config.toml
n_head = 4
activation = "squared_relu"
rope_base = 97300.0
rope_fraction = 1.0
attn_scale = 0.242
init = "trunc"
init_std_qkv = 0.0497
init_std_o = 0.00908
lr_head = 0.0066
Each number is 500 + 50 x the weight over its row's rms, rounded and kept within 0 to 999. Layers, rows and columns count from 0. Numbers have three digits each. The size before them is the row's rms in percent of the matrix's.

# layer 8 attention value, 128x128, rms 0.122, rows 76-98, columns 0-127
122:455481477504456503480578460455434540526523489474550460552479483559546499505425489528493617534521465524505405542382495501548567387535509448443498545474482515443523539535500529622484433448524437506487531454589459568549493559552450432543504492544432470525400590515467431512530477544478494399454447549454573481480493508454488511472610413479456596353472499563550489523531480423514469527475
126:491535485551448596544495509381508520470472393503561437500428404481463445455480432459452471537585539564521405445543405585411418504615498552468443487460544432468461506542487470513409592489583498482514439546450458521578486472407472494536502509495472460450465558514474543585487492498468541475503545483474496512370472449446490493584474580501478417533507459446515558538520543493494494449449
120:491599483467442610496512484472571530525456403532457561546455460506498441530562496467592434542495423421434451552418472520576421498480564558581590535407434500478458488509438399532398480415504501581573518515479526493480523390548494519480509504473462501533519518495485540490514457544498526528487549367489511582534542489519503457380486523519450467482519399477379504519469468510466526480474
119:497475471459484535515433502451573572552491478443623452576608495415471526469454437545515469491538527412529481526462505529461615527511541507489578505499509553567556529593428504477593439538630506474455490446529500506445512490528435476518492396540483535480497485499520475550431436569452436559499411531519478488469508545561595545570589468457426474407456516549441527508515570523519501609531
130:425477541474566535503466494571441406468506523481532502479563539486493519565493481382433490522464525392478506545464468453516522527410458587574615486400477433449463399546422500536444522542627460465488503484405522567444465466487407574518531430586565487434571438429481439568522433457477448514514436525529459458541482509495507456537484495525523471420459555466450459526481447558527464499498
119:518578582483494404495441426456553510491485453457562481469529495541391450543507476494415413560526418490546506590560556490503504527561522505503472527453472536502454520480488556494488483532482413399559510530526512608520544437408410509486444487469524516644481532568496478445474591486492500529445462441538493457545526517506508536560513496576536509433461469547421418618505556597592548485559
131:527452524406523589464547501471478487496500484501481507555424495571503496638475434537555494577491613438525559491526449542446438424483620586525580574553436535476491423613520494433579511405473445580514470419497471461522478480491507565550566480486497438561501519569507473448392536432574491528513482499437495464552462526439530448518512559461449506551492534556474487443519474469416453529458
125:418523501547463516476556622539518425486615471515499502470511424526491554529513461525592517451558487544483522515536493508588601403501533553520480494466529487575490451480489515589437539451555553464437549512419435463476517441489490443481440458454459365544626375549518458535461408565522476514481468482550588510504550428531462552511467510529509499499577545462565527595531437544524514461473
128:488504552607604401516461509450528536451492511540448476505362492515440524496510549503458388477499474492453419462544498553518469485503595436489572488466544574577499590480465551484458518469445506513485467474485402541504450447508527498584457554531398495483567489510540596479497463561460502472508543499512493504565377563414454431524458503514594459515501475477477454392464498543498614403480
124:522439501473448503570589498590464524638533509501480364478478470448511439446545547560511511475531542479526417546513409507485489521527452471517577521477587514503455414478563441442531534480487566511489512489493594424513497507432522480478545463525426534527469423510400441503469358452511434475518528532433523422608519460502512428403522431548513506559537493485483517431522392515497513423466
127:438544515463510582513527572581482546510541431553497433544580446513474502545518491459561512504476494444428476471503473503597450610445499477491521494480451443471486572483498454560477523553581466443457616489444561481547441521430507507481622542539619530445513544443539507541519461460406603423548471504455556530554452517443435489481539491512398448541405477455556569473420580548462506500521
127:471474501487555548522489438571539513544555486544512521390509447517528570524495515614494515504544457577515503549519445492470474542581555559546501559545431523486546419451548536473624436440525508467536433533476508428528493537449442479509479554602522582615497461502449492526451433439483491500451453643522343490553537452557473562520477434474511421558470517517458524552491535410549550530510
104:477531555512443507546504463534477482513566398482503502506512497472549584506406573618522453538532565495466437490499397534499505543415514494568552541503557517480541490485550393484504556456546420547510439442487482542483495472541503448480443514527563462405380549404522542546540462489532506534471463515581464509483525523534605499546494581426477573630491381493486578531446529486505492559610
121:455522466587447500580478568491474523457481579497510488478450465433536548411466454547469571576512425470445486480486465530515479492458555595488463457478541538458492435531524541470492554512446481527524520497452501433555495444519491527581488353508527497485445454588537441474423476432517517434461468555525501422601515485546424547392513463426602417559518472514571508471448529457648554457432
128:528511491523522473474403493503512512575447543567496515530510572462439445508500475441550515603476409522525552461587394449450411544479607557417523515474493572474467514497469456469539412467445482356537558516508573527451422472512492531550459522494474495509479472485556527428418465521423465508525484499524485418493547503507452515476501527554554367478543577461517524485522557376396482484400
136:508474577510536505401501550488570487479535521515608473600450403491472475549471521509514465461424511620480450453464468490523554484441465475581508505377480480455509455451523461508559457384590501542465462605489494470428412561578575478570487524446524532592517516556483466466410528488557474439509523589418455482549457489442538459471507591472531574462454478523548475567493550546516429482512
124:492426557558535521524543617520472494428455510409498496493585472578479462470457515448518486516493481462524473345541469530622466501486514466490470559449468478490528412575506469482521509532495436513488557336458441514574495468383470477527438505486541526549548469544455528538414545516523523533452517437520533560509551443529458430492414573401442450497447499470464481561557547472467513618501
131:534410384527458502476482439583400477379455389551459483466482417461571550472407543502441491458449561515481544522526581519443516497518447512513588515475432569508508511578448484514477546450603592526508511570528404554507481499446472482515452549531492527494510459524445407601618524419497467529440519489504472553489432539563468456485422499499559389519482506476529497547525480526519539528521
121:439497535491557522527512507448630528423465430509550490457474539517393508471420591571504427523467519480541496512451487521531475519540485489528487490405407498490440468524537492563555510552557481536592448485521470517520535489519547484403496519490518552419519493540551549410443419369533638443517451509506400517428536486526592580439530488577508436465509530535497482491468438518613487413506
117:474536482447529466516544529419518442526543523487548469566502525486449563425436420566526518461499470461504543516454505537525508508467512521441495390499564475549418501478439594448589565387454469520430561480562410588458535520484492507627486524491400509544425560506540549503518526487513398544350515484513493596544477566508532430542487532398584441452512493493493429433478476466540512485493
090:522516535546616521542460432478411568464508488510505524492478521504450463531589523498553462499480535474467467620469515519530400555441429474558493514485530495561513573422505589516475515486497415545477527446424510598517515459447483602540549502501496534482519513404568468498563586498438489552375461524563539493480493602425516559514506519565550502491535356438456499440489506507384472545575
086:585512514392543468529534400540462462632517491461389482498549491450483440487511509487591539512499509507519517455491529607443467445484422443429506538497561506521603508415470411573492522470556557460510507551544407471512579577472505470550447559404459408457440480482560549474542482495463478512448486519513548602454533477539558478589493486554479550604519540458441463569547542503473482518565
091:483530551487426498445594494557550498579513513483544531481554458501456510535544560539458484505515458411465535437587544503483464485570484477498587489482561486568480417509418414480504545593478518564353460495403496476428574485515406505498461470510471536453482410540469420571448572565495477474499567497579543496499554513500547421456546505517518461540541384487431614460447434562538534523537
# layer 8 attention output (transposed), 128x128, rms 0.101, rows 76-97, columns 0-127
098:472536515610443460610558494509557504496545423535499455519541403561471451523468508559488526556501467551509438491463486476537574507509614457521600471529459503508482659450471557478550489531522503617484447362528490503532504484513444526499486488560494491530479505543476605555586538490511502576554507517531446571509506460449542479483539481499432432508494453563527623547603469517424492517597
094:488437446463478480553500420398566527430514536514596531535509493528518625521552510560475562451532526508521399498456522514509556478511487534514444476433482556534434420504462556521458486584444431526470490456480470488524467588463658507440548540531508457487492558499386573534521518597490460530521560433539463612471457550424491464562600564579548497546425465484547557504473462448515501490463
096:547559360467450519533570423433571420440557472499573477534547558479508493517479557512467483610454492525471540534465429463545471465512527445532538588441435545435430456497478459490506495575456536562410520547530622483481477537499605563566517418509556492566524526543461525430564434445474489604497551428494492568482508527523554580529435452501519397481491478485524503530552454465438494518427
110:470426464425567488512441544462506516566529559461497517528480431596546478480411446629568421456508470488407503488499558516481480501515612520358416501483576523502500540490499529488469541477513503519443408539545380491453519484511578532471530551488485533421515501501471539582569449496484517551523481530603447510463476500426472490496506497504497571442481397500628481544528485521468599548399
092:512540519432571502487522484528454459568543487496490405494465553490493544564509577437510432478479455490557560498473560511497526478492380538408542429484492523427437465508493495508514478510487547513431535417544462525568389458487516461557505424432469404467590496478527505492503400488450510465521474494515427516473460510581623598638472611456517472525438508528633496492484482414440439518504
100:457559507540451427552470512571511489522509427519486488494509472507528495419409463440494518459514473533533565560493437421609486524516490548464503480579493509531500533488483505628484474470476483537583516522444531544579453479438437504511475540413450492675507496441535502447457549525562477562472505547476608497550548507510455456414468411478539482537443524438399527552406577557568512510626
091:443508498472582547480462551425417594408495510507429549547503504430532599490530425491532591412587534492497348477579531479464526501504546471383500519496563478512544449548508472438495517469523473512488473462551394528473545500517555503424517576539447434487474582531458458579461561489483407442478487429507442611532418530477480493496526448470483594517417475499483504439466487534510495419474
096:487501537458503528524464434559594465540554525537510532438536525510553478524543512543467473520416446446592514476506414512535501494537585568510451593512472410432488510424566526463592543511478510432443535511502527451410519413449487542595500449504508444491531443472533574472619502485440428591458578501489481474502571395489505491451562549490535499492534466451549572674510471567464490558485
097:488556560479474523427499463486481480559477533486490541459446477538477501503491491384532548471510469444537509422554599492477430487470500462573549463499558388526487502515510515528476477473542488494561552554495472550554419592387495438407552527441420476396551491495552450498367556558568480420434446487466529436513446502538511524425520469516549524531570584487438513427387594455599495496501
089:572507607492462572564555530614545420533574473420491504467483556527532512577533523581501472475567519559526417505512467554563480515546495497570474538521490582559424577495461561479496521561489563501489512400526499524485409443458468431455517521457462549516454538499541488480521545586600396431484420534511554466564476538460554544435458467580493567499534565501367514478545503449505404483486
095:438516473446547426589502480502428503457556497555519471460455470455483594482352570397510505527461497490485456466522478489586514547456493463411531540494452523453530574416515584537500459447454497484429529469500501421471550521549593475597474470577495487453513577498462592506396415471501407509538488547473520563448477468433441522506556465477484505606368569491473457488537457561516463472494
085:491550412504428464507467485423515419516596460548486556569494444487567613520494521535554467516522390486537482490539489413618524452571476502444483455529481496543519512481496453550489477466500540609498462562478472498574524462468435418550464508598557447560386518489431567535507478546542411513487570553547537529542540474457386463495378436422456485460466504448449450507493559470504506517567
113:436402471543470458545552548506597525446514455538525482533584486546520584563504533526497482536512498503475496452434492448457541527480574488409507560527495537518555526522462523513554434553662476494533417549483570534502511505598509478567455543492433452542412511531449500604551463471517442498531525465563457490541532510449348424444509574509512504602498422459547580476575486578458550556511
082:526608431516365486496518485575551485536506546495472526559515487494541545439517504566571566521524502536483499401630538530513518469498471572520512565490361479553509584423405476475464528485510490495557456526439569559535570505547431558592493496492506550468447443521554500518548488486417560532495557491515401557561536498365435497537462482430512425386510510481441446496496526445507509476490
107:538525425515523487477414521460399543497439600433490525564422489424525527497586602410516521386530462487461550481614493464495459503496451463491495489530455550489534404443449479592509585519451429568525486517514447553463460581481583482535561524522468460500506556447501547446451541480459474463459493515541494543466378563499462521584473528487494534447488585473435437399472581436473564466498
092:545554496568454469456507569528580505460421536550546473462456485567434377431458503634483571511475535556510470501479551527488552537519554591483473496440563407532476512516489576520530467450601554438531430528521574523486473561452502562399549554419521531565513471454545507521398465533595510561528498520421471501556442575460478446499452531511468454485503518460560551514396512529497424521415
094:425479582424501561436526528551486568406498525479534464472486377537521462464467571456504445498472493486452432398424536455574442440503450476409458527548576580528495503534526619487492493443466442459438498561588415474525587425542441480510497495569550513456493442547419469607526541493516489469610477469492431565499605513442425518480499561519519470525501511519500493448524421478532467536535
085:510441517475494454464521402493420472460500506480383459466556535449520515584428606378524394471365561464475494573503474509465480488461473390524527532503482579462534514501453509508496501551561527481491477491439484472451510512542537567544413396552535541531559433526548437493505478459443576509441504531531489443447479483407578516508469494452504458553553498480529457568650445425497545540511
094:500498549453512492442531417502629567453457507577497487493557507579432425573446547573495526532537542529490482531470515627467534550526594452478533451440535501476485549542614614445498424585506457462427482553516471448457510496455551519476519503464463502478467498510503523498487445431544425533579514491572540564508573429444436530459572571544492441484516470449614567580444501528434478566475
087:423530534480489460511409440508620487585559475487499569474513472445551511476580404534485591487484451462508461405567441438516486486446449490524480524462397553479545521561548556549534515392449493522485463601535453527530513520424412500482534566517512444443478416424397444508515587535465560452464519435443481487498440476495404449534535516451542507605471505566487475504453432515439439451496
064:401523526482505496589468523479501541503450463536573441547578420582480554478506543547601481493555503543489392523488637473425546568436577487413506501493401420564483472589485492549533448453558481569493501539470591517535484498513491579495566455553459471550520546487533561446494551507430578551560424493521484474461518501614395424507551479443478491520488474484536451564511491505555524457428
071:471461541538504536471497432505544497480563369473635529449520522517515477451446425516529547512440440522495515553549438596439543549463485626583504492463468578590453483462491566488505501490373527467431528615497504504499496412492611622499490532536448456477544469435477603454461555544490476519504508560539475480500460538468510475485524465610436450502510547446556505516579470523491457538447
# layer 8 attention query, 128x128, rms 0.114, rows 96-127, columns 0-127
092:453480582465490477517531425517564424447421502491534598498469425571417506550447554541455409474538556472572514522546608487441480509535457534500466410471416484506630506498525533435461551554569544488587533463498403452520414498488445501463573519488574483497624536535548461486492567453494507461451485523458467413477605463481531546441487542484519476541529410521501478596474454485446442543483
101:451521558549449470484503500591415533483459444574527442519456551433426492525502577517480484491461511529400560455460484476412463515480471457515487455407433497506539405561447494508495593521540552470465495499407535515517487534433542594506545513530513539498565487558547559592392461467552559473437392525460577475492563462637522502455483543457611509473589480500470483586514471511520426541440
066:355542590521427450512441591596591461485506602485583484496527414539480480577572518634476489516564492486532485593528524506530459489486476490548422517470478550524525509444531509462558538507564545448473490475465444492461482512553506479450562581497562520441442544482507520474514548483606454615481541502543472478466451526585415436479455541485480480465507502514527511531418513499341519493456
073:556472466543520574513531527537538481560433464422486531496457534475510515487469583498618540487606492451434584468393468497586501529429558487459464516424459549510531373532510515505515402440546501474567395490472558562503517475511467501495486507570493534563406598526444505495490526366498487473504444464574541464533607508531468512502480476458588529399590449450491491443493417476544488504464
097:479494486468537438559497432498543550532381499509479586562495478598472592520506518513535608612577428542513482490521536521505500482459485412498560538555515476550472555504565470469517506496494418561522490356526457503418509411519532454515428516489422412522440453516587554449551551556426427460491532494545456571516476535554430523418508580441514547537495530574465559551529413452521475478472
090:572434657573476536505594430539456482510502444469467515470448596472537508523518550455531447532431525494487478498608486505508445566494498530516481545358409484543567371438565448569482523486502569459498505541455584445525449502483459486504554536432580499568502467501503460464472524397516494475449458473439514487483465570529463549505501510533546451417493516513516446534496531597613404474503
107:500488427476448480536530549484576490441521496523552582577483498475518606508522489441472468483493568529516442433480475528476504502458540494414455565598501485397585513433554515537547576500561449530566519454609452445524539529512479459482454521499517518418514446565505422457569632491434496421462432525445483467564562507401478509488549519443555498466555529460545566497383499572396468575471
117:410495462421483589559575452515499512437482557532503516573494502530480508589526476491551448535499548532509364473522514517508516493500500384472450492439448548454481469481539455605444562515492474459485554417466550488486597522455456536418577437470505525430480440501477388454431554444458464536532422475514592502506563534486479550492500427386547405428471579504556516592433506500456461545486
114:529457472588498555512533528451551426504562471519484498551546482581547413423440538540538546476542530517513514504520550515501489506476509534487495614508494529489479581553513452413528541500509405517449387448465481582570459375603546520579555472451403476533393518479496461494481456481573458460491473419548497576591474606462560520538469518503482476437473477479558482452618482422517426450494
127:478560509541577536514564478435450484539623500427548447494480469539579414465407519560580446544488389540496545541455483494507579492516470575493504422427385537529545516492497542478444490490501453461465482503437519533621374434438507436488492532482524457492492558519640518559456458476543597482523451519425484500493531529520453551500410531427490522508514474534545474489489563428491476451594
117:469437499491583467471526484506496430538574503491482472521485549611583502452510503523564531477484394493538483520479484481458583584529539553541483371535481541560485493435487577462492493566584475467504396571386542462489369373459540405460464505517512521502588547508536501560530481529581522494573549461397524480454502589525482563574459601506474485486542490538538570484492489523447491468522
139:557486499545466553483457499487492512454542475529572457475481450532565473564473493435448474489530460422519553565453494489434457526543579485470514434499469421557561478513426497534504499469518573460502578496404622402449356547480527497438523508624567524474604538526577505560461417481472540462536522458365479485440476488490551572491517633479505409459534483458467542514469503489435529549517
111:460495538466492489460530545588583560526376530571515471398426452515432597579482423481411499514470459483504517429490533432513480478479419388501523543525474474554511534445463465562455476559506574480450476488537497420475583605552490495532488537506466508444505413600497456504460476539445483576540452539496560465469577451476431441420549482483518457542530533541485511561466521535500642466417
101:569513449504443505535485565556579481473544531561494472551461424567574641560523528477507441522541544457519479573428416454524454432485604480462505603493602465472534584567482538559455564547452485474454560521531441494546519546538511454479511415508490560481533489563486502521536457516468499499471536476480392524573540414468418443467497449408529546537484464462420574529487451556430602551509
103:513527509501490432589474539548561471532422514543522452509486524574480508503424424535408562552544482490549537499490433507564515509510578567495506453527590527497492586548558459537478420482483441537490477494382522533482516497532519432623410461540546443506476594530604469481430383442522525517515525467489540492566413479417501483539520447491406566551518490561402545460569595434542521547513
136:503515525438537525460438566560509442519396491493424566464513484536433489438570383552404541427530506600580534513507535458615462560481466526532461528489500495495491625457548441520538433571490496634484479488428542455516625463484552456579485513422475515468451444574478413412515490480485426540503468470547586513523515532480551442475494445573473503533489526553522539490474556505504483460562
125:408530482474490494473419501569536508469357480574461590467499450510454604517546462490445480543458490546526486530457403479555518540544435516453507591552514509450482589539556503533562487459524485528537572476554473455415670490477540450611492526458552464499503440520448403462535556465424499542494522535463498513497480438550541383489612460517469545505500537524462458497397520520510470504441
132:496542428509400496539565452448499558543526559465447448538550560458442469521445580477597464501563515442361425463538544519388505462477490480501462447509488490451474403496462562521487548529545509424555523484574489516485396550505474624464620487572519550535573527463563511501605513559484572536448483521525510436552560512512524609508443555494540483494506475439536455508585476481503442528457
106:603424515507512479599590481489526563516467490501417442436466443578526552418474467454517549483453475500499435418498582446452444500502439475469455544588577510540497513524552479483493433448427471414494526490474481475545504497534485533448556441441450462481499502515578480441448467430459586498471513440508540619571529490510561545502575470420450516418492604594511469400531581476584568481492
092:444528417399593525557426511552510387644467484476520543470583428537372502550448394571465605487584450513501547408503449505577485570496509593500497540496530539488534511470455497510484461512451461563423531461482539462500530468423516473470480552503474529478539541519470473464522505571485453565515479495570464546436526498523448449487508441480498534586450493600484508481613517512497482403468
095:497418482517448579583467455446484544520528576517571481550531546561454560468430483418543544498489498435558505431518547481488512577519394354522494516590446491551473557562451491457479502569504474517438467499569464498507404551502524388475493543512483598516494481530483493533504387576522441493607558561457475486434451553423495582472497508558461495455539504501485617532584486461484579512500
100:532527445424478462551449451483488530494545413524536559471511505457569526464504582490490507501396561467398581514487488544515448556526527596467517508482504518410502549509459443485499450435572510530521560544493548446487391505626483562543532410453520498466614503468488465443559426394453599527503488603424507537474442481557557566510465516508542525562445587559508478516517514562613537499520
094:395449456526427505446535527559590460517492481473577526461445476584554554471456469499523461490530507465463506466560421521554501508510460487561473476466456494493496466541461562499443531556420424506440476503455452442550432493455534565498485570494517606522471397627479466467508629577501458493468456488548440437423568463449436562507464514497484458485608502430607563498517390435436497489459
097:490519510486439492577485498566531544499483518536503604497583440529451588521382438495538426593473541481476493527442533475503427496452529475537452529464508448488536554654635495446416481459455483477567604446514553539514508520548512465483479497569550384496451415573482447523463402422408497464526461496484525493534485383609479480493542514494491533427478489538499443522459477485532476455478
087:446552425488520524514446404528432449522485515462443542543550423459486521487441566489601458380548530513498477480472455523511484497430555498531430509507567442456494602491528598449538453560520501495587491511490514456506375470494502517485512556514443414524541515508603583575549533582427512466499528443519457521529438575511586539540442579493448524489488372427517460509621475515546467450491
088:542551567454450526489545524577534502529520573535598456521432398429399579508459463464399550486467528484569493457577613522442481540469496448556549493473444466500560585496533423484494492527524570500502541510537454538471583490491559482577429512578552555499536495525507592507431527555451494542493505591452445495409493517503437560521477489415448550458491499493537452536453603434557604528441
102:477483496426492554535536451507469519486433518482394577508470433508521480481561465544417546505575426481469573478408511516540506581503451534472438447409535545487490492464585428448472508601457547464466473463468436506555483414445515484485476487476556585495462446502509427533477556549536378484517376430544486429464545471544449521415511500436536538496428504441497528520524517526377405439599
109:593464569465465501603440493484411492521458472510546512500537495586539540490546485419459486558474432523499441489468482508510547534560644519458469532493502494334469494558546496526558584433504443471509523439427527519515478591494472479565514475472474479570539587516538458491532484451533568504508530551457543464555546475470524603524523479407497529388396570556450500489453603422435490558483
104:556459493502496508522554495606551496563522487526530432524548476573481516510557498564533459497533548514533450484527533542537519380481434526525427522469486566458529523552483503466575504541519450500560484494557562538547552436473419396551455510505393542564437371508457541497539468390579483431389506498539578469534532509418406508442423528615521519473513534518572479446623480513503525553513
096:581455492508518466493468409447418529514552514466568492516443610459575521566520497517566507645445496487440526475490458545446410510531477517488515551552480456485550536474521450444469505485573489521504415446526499571438520414497473506620488446520477459519521542440550448502481505479384480483425558469520549441513388624605557478518523505556480470507511518467383448471492540398447505559475
105:518538438403446536548433499510468435499432554551430546508524494484456530508530511484489501593498459445534499469433469441533498465422504489554594550541581534454406570486551483493503443470514536505567517497481543499464598574508498421566423487415499586482475429548457450508476475480403433518577605476612518449503488376472470421502528424492511509587494615497459447429514544439463478480494
086:504538494489490526372498438417475566364499534555568514554504467548564603488511514515513463491540449470491449543471535501453514501496482566552536466564458561482493527440519484492509474548538473537553513417537535413542508424477552590555436457553539495419468420495447464505565571539447539525477542559537486501540541538450615518553486502531449429393451422371544603445487528455575502474543
# layer 8 attention key, 128x128, rms 0.111, rows 96-127, columns 0-127
031:393555499485518470423520500474438563508470494467495528483465442547507449535505524535491532537487555510515446446470477433580498612522454531446462467406532524494471539462479518463553491530502407521530529525491528576487576451478478497526458487599464408492550460569495516534460551333584501536546525600550599404484389566574521430450536460548481534473405607508511524482577539440517457483493
034:483472541532392485507516539463598454495488490473548543498493451485457478505588492492460434408469431457444520552515458563535507490533469474442517437475532463401534480617510525553532431439570522571464583476585435482502453502454539558545540462457595530525511534412509468464547536494447479541570555449499466523397400413556487477588507442495531446490443590403602446529525478452440455449529
028:453536448549502505445536474447436518456461498458400527425461462461431517515376522505627528550507481476548464517513426473509437532422505462415449456545543553535498464510519472519432504575502489556433459570490413528463523495497548434510472582530508515497469574545459448479451480444514537529529475590490526348445522530473549467530469525479518624500450523356510543428511467545446596425470
024:559498498553488478510500432447590486474529553514415492550499515542537487486452443502515528536591589536425487503442392539462537475471454391570521616492508513425487509544602536492534498548470544435474564480589520539501461488533491512431526487430528500440513411588525463498506503587462496544446483445531502575530461483496589544542554437466521394590591424575438527493397455495426457542469
034:500428531541370531522498498512565540499505465543389352530520640511386511480604515438522460400518541441510503477504568481435520556520480393562513517493466506539502530603479513546592464502500453478532399516497536451508444492511497527535437547498447532503550514515490367476523504494502505502463505405471513579572549582415520531541471484542504451486453382477503515504507496459482446517538
038:513564524449541446542463517505493467550468506473602577453525405612494476530469505502483471650480535547417473524517375551503538516560454526455513481400523486422542525480579448551433497477450492506465591493479470499485577490459497463564619475443551465497532447522512559455459532449471485537466460509556529584447415507578504528458521427406434478475604552571567454488454499551458507550462
046:506475466496501608423491496585462526542554447559432397495512584489467579581494555490530487524477517470512431486492520466499498519502565427534554494485449587515544484479371467460556563513476498389499382510461560508484508456461495516478461518529407472481456484536469524492585468524539513475468527507475494439595581586452504492453393646533481538547516412531361544515545528474537533485552
042:476518552458520518469598474446491506433556598487531468427518561461593476486557490510509537482508482487521528519455528580387536516475566564557559458515511387581517387566531461542502502433493575446569507500512484519529404550481590555440515520480536503539515545392535616536503473562439512505494468420451436680473482498473495531496526472501559491467594536509536517512451491547523497590480
048:459439541529504471506419470526457557573559530563505494531488537514464454593500487539480547590415469497495520549443481454481531518525514379435539474494479503469452466484444440546523496498455547488572500477433496505471475560506469522336401526520517475529450491459439482458568529570468476510551511613474454423544522494609423398486491561511490480616439463507440601565413480517528567565574
059:439472477507521534506437483508432473547518515479447374462442458457445414469502449527423536529459444510457496507511552487467512612465384486447496451513469560605453513427527515597504460489488586534526463455452451558532415501484547518464508488489500488495465536544442466491466406563518520606557515561453556606434570526554474431560629483556541531580371566510483483489543508471509528503550
058:428504497556523530513456487512461486527504465503474391480516509497408438467518461585444559581457399570394482543545461527469565575475422491478565564568509520487408535492474481506507512491465592511528514488513397482488477510475624443498638536427492542425484517484439446512470553547558499608544515477452527583457505521669504409494491414540460482504457525538475465496534459470526520522506
059:484534495479537507464498564505468446561519487484451429501496592444445569529499567458538483513465491534426439545410525501510526539535429411512564470431476648537606511471514502554518507527422518484482437522423544498575466468440609602508478478510463482526463440582439530338561474544484483524473456588536527538537589582479383467535460482481476485506448550485520436494557495470487556570496
071:546627602503459460494477557524521467435433533526566531450580495529529549520423546464546528556509566468507542514581442507476435441534567518514488550458568447439521495565534462552468527466496433503499537528500556471502566537510524473507521533603599501564490558472629544463453515407436544404462508483521463469575473409411605538443461494430521540446584476546542503563464567538520469562524
061:470467459517493469568406520524515504545526466543546433524505543512499482595547461547437583582481519443461549469436500549507532577555456432492493486476511457529407528484544486429413499543523548543692491552410496470450463459479544512490453520491541514521456540524457434410422449605490429531428504592393427538505557552544458462550526477472512483526383512482560556514454445545454516514514
075:459506592528489444469553472497513537479466516493537645493498549457485544570489522428568462556522538450583504432435471461543553593568596493435409469492555544503488547560462499471439454437484380479497485432554573533546602468554454506535481447549540378507444561408510549599554518520510513455481453506519587448485414463435531548450494454508488540450512530537437559554527508511525512526439
072:528504476417541526625413526499556477468475487510513424431560510506437565503446532543497427493468527498450458494504360551569451512518503489512437548529654440486546530523492550496541462525441425530506502423552521524476540470502439478434516571571577520507482527519562403484545495451424455458498532490542554403491421359419524501535502500458540495503496460580480459512447543515462488633528
109:539487413504545558571523543520477470498420551564527555521411477547481499585475395523448630581505550543557500495428418494468482428484537512404496554536512529481531447570493490487557462467540486524491557397490503483477568472516485448552527529516445474522510487546478504471461551516637428585505453547531453473572559453438433423481543445424489557520536593585478526527482522460497506591388
097:486585554488535612493508538436529528474481549476466612489647549470510467579524524475531529556488453418477557450515512473562505559443497554492453424507428515495453519417512489501369446531526457460562487514534553470426487480572514517496537503408519407531487516441569529502474513558515541477499570450548630510487573508459458605525539559552402451407424522451504490532584479484494493451531
131:579471454489398449519598458496521577542480508428364520502481559545540533470484585549542482454428446472523463464467536496492428540552494482408469489545455574530535516498502459422533486555383478553502501500580473482592447437511589457525523491445527452431416551521553525466499553486543564468454526496430513532579612520549492518383547482445498506538501456417571527389533499445502524460495
138:466508505422560466504481486553560552576443543402542564456569497502391553580498426613520440499549494495524551551494487454501498559519534514509527546520457549531514475476565573438551414547479427457538491402518494463486546488478522538433523511534556578553467548525554548423448489452448527531487460478572366548524563564570587527518537495497436574468475518572342451486465560489503510515537
138:473409466574544475544529514521431573525458561503532462432613497490527514466504452516469554479572497513493479449491550426552615468558493389435485563494487434547510549502554557528519458619486434522413573450597500460500502505421496454504471464578468518581499457552494461456479432549381516436453476509452587462529505515565440494534520521506446444433549502475528530475555491432420474568391
143:571495470456526483629420496497467539423454469589575527411494524465436507484500519514458523549554572481518547482477569557456370566546502533434493506509532473508483580566473495490550516526479611452607516497505595441536515507459466543482490426487505546490479495522468531488567444379471515505501463529436499506445472521587457467543523387501476441596459547576537417474595496493611543516445
135:459540532591568528429430632421541587497572489538539461556453491507442526541484447583570443490493448512507554385472448573600447487532607520553423468491440447506456514536445590521509508499482484442508523444452421490551440562479472553589484515472506637518532477511464548441495540527517481487517545435505525544572473585502501508457524462481560496536479448480612447501513552410523541474507
140:454438467505433404472473485492456509445456403355514556526520516494429502456459494457497445483548435553534544402559551502444472498558594509479515466477497572461523498640524438502430545534519516436518601418428512613482460474498475473482401503577529473456513452622455558510444498479464501527555475425516561455465557454551455482484470491481482476431489539380524526560453505474492459439510
124:532568493442561477485442524578507447468466533450425564568612502555464482530494543416479507503507528589501452452566496421476509570452474462582539454479492508519466514517496456445480454526538516492470592451411501391445435462402507492535551519473609489495570531451495579531601513509527462533546535522522505555525514537489578436573476585566444545601458505422551524545529640505449477559523
145:480510575532488488543498424469530523474460462527483509467506471425431501434397486503352494514463467586538443616534566513472485512469486419520465512372514551484532551447453505466551497518535500402482567545588405582449495462496500456595447502492481535515451514429544575527535565533481483433433519506519401485486517512568479596596537545498551455424476478532509508545541615463543537423508
137:461494464469522576558547564521491574514463524512435459524508424465379510491543509542548500493477542518448437555493438472537421540444449538490524538325587553437450467514450474452459602482431515540533523512433406462580511406466539514553502451508567517557522448543487470496432419485487502476485548462473544421628539454501462431439532542515489448538548480469476525447502553550449605427482
136:533476500411472593505531440535437587596507459513584408572525428482538499562482467502551538516465463523543465496362409491470522552503554436479519537513478465380539540484550484538482527447568512424453534560473561468492456576483498489564551514503597528503376595534474444500492529470497477437493488541396516456518516464472481507490564421413479587467434520474470538524480537407442469523586
150:616452514428532472486527452493517504472433455460526491552489443607519473545473455486554442509479550467534522532465599583484476481475450498532521521420399471503465527578463502469524444426503493549515520483546413548503484515444462463573469497471457512605443526611512500486524599482546522494364498409452608537488526509483491404484444581507480503450472503531489392562613477604451505567523
140:514456581593575530478500446478434556563542466614468517457385514487551497545546558482490387571472456480429535496465519548534465550564547500600545574441450534467445563486524405558444426419506475560514456466545485603515491411510534585508493580571466572510511492442500505436468458517400558483513485485515468489452461524504539464529432521515514407478487499469400503481441541462398477513473
129:502492452441540429565479466459463519580488572462439482571526537396500553481489493465554529477485470511478457447415481578493488517521527378595550527485593540581465568454499465442546441439387502495469576438510507525414489612506494474513454514480442532490480433446447587515552454609484403525551520492578525564524471531522531402548565464445470597556485521472478424452537554504457489523502
138:498534419520468421417481513495509500451495543510541453559495559510497620502507454523418546490469481362432486527433489512533537559410525541505636450479455460478460536556449514462511524520536473512400554428463520605388506433514445550579490479575507508398520545444546487508560511511476498527414462539499512521531466561522532410435505468514513453399534525444498464369409477528542508481478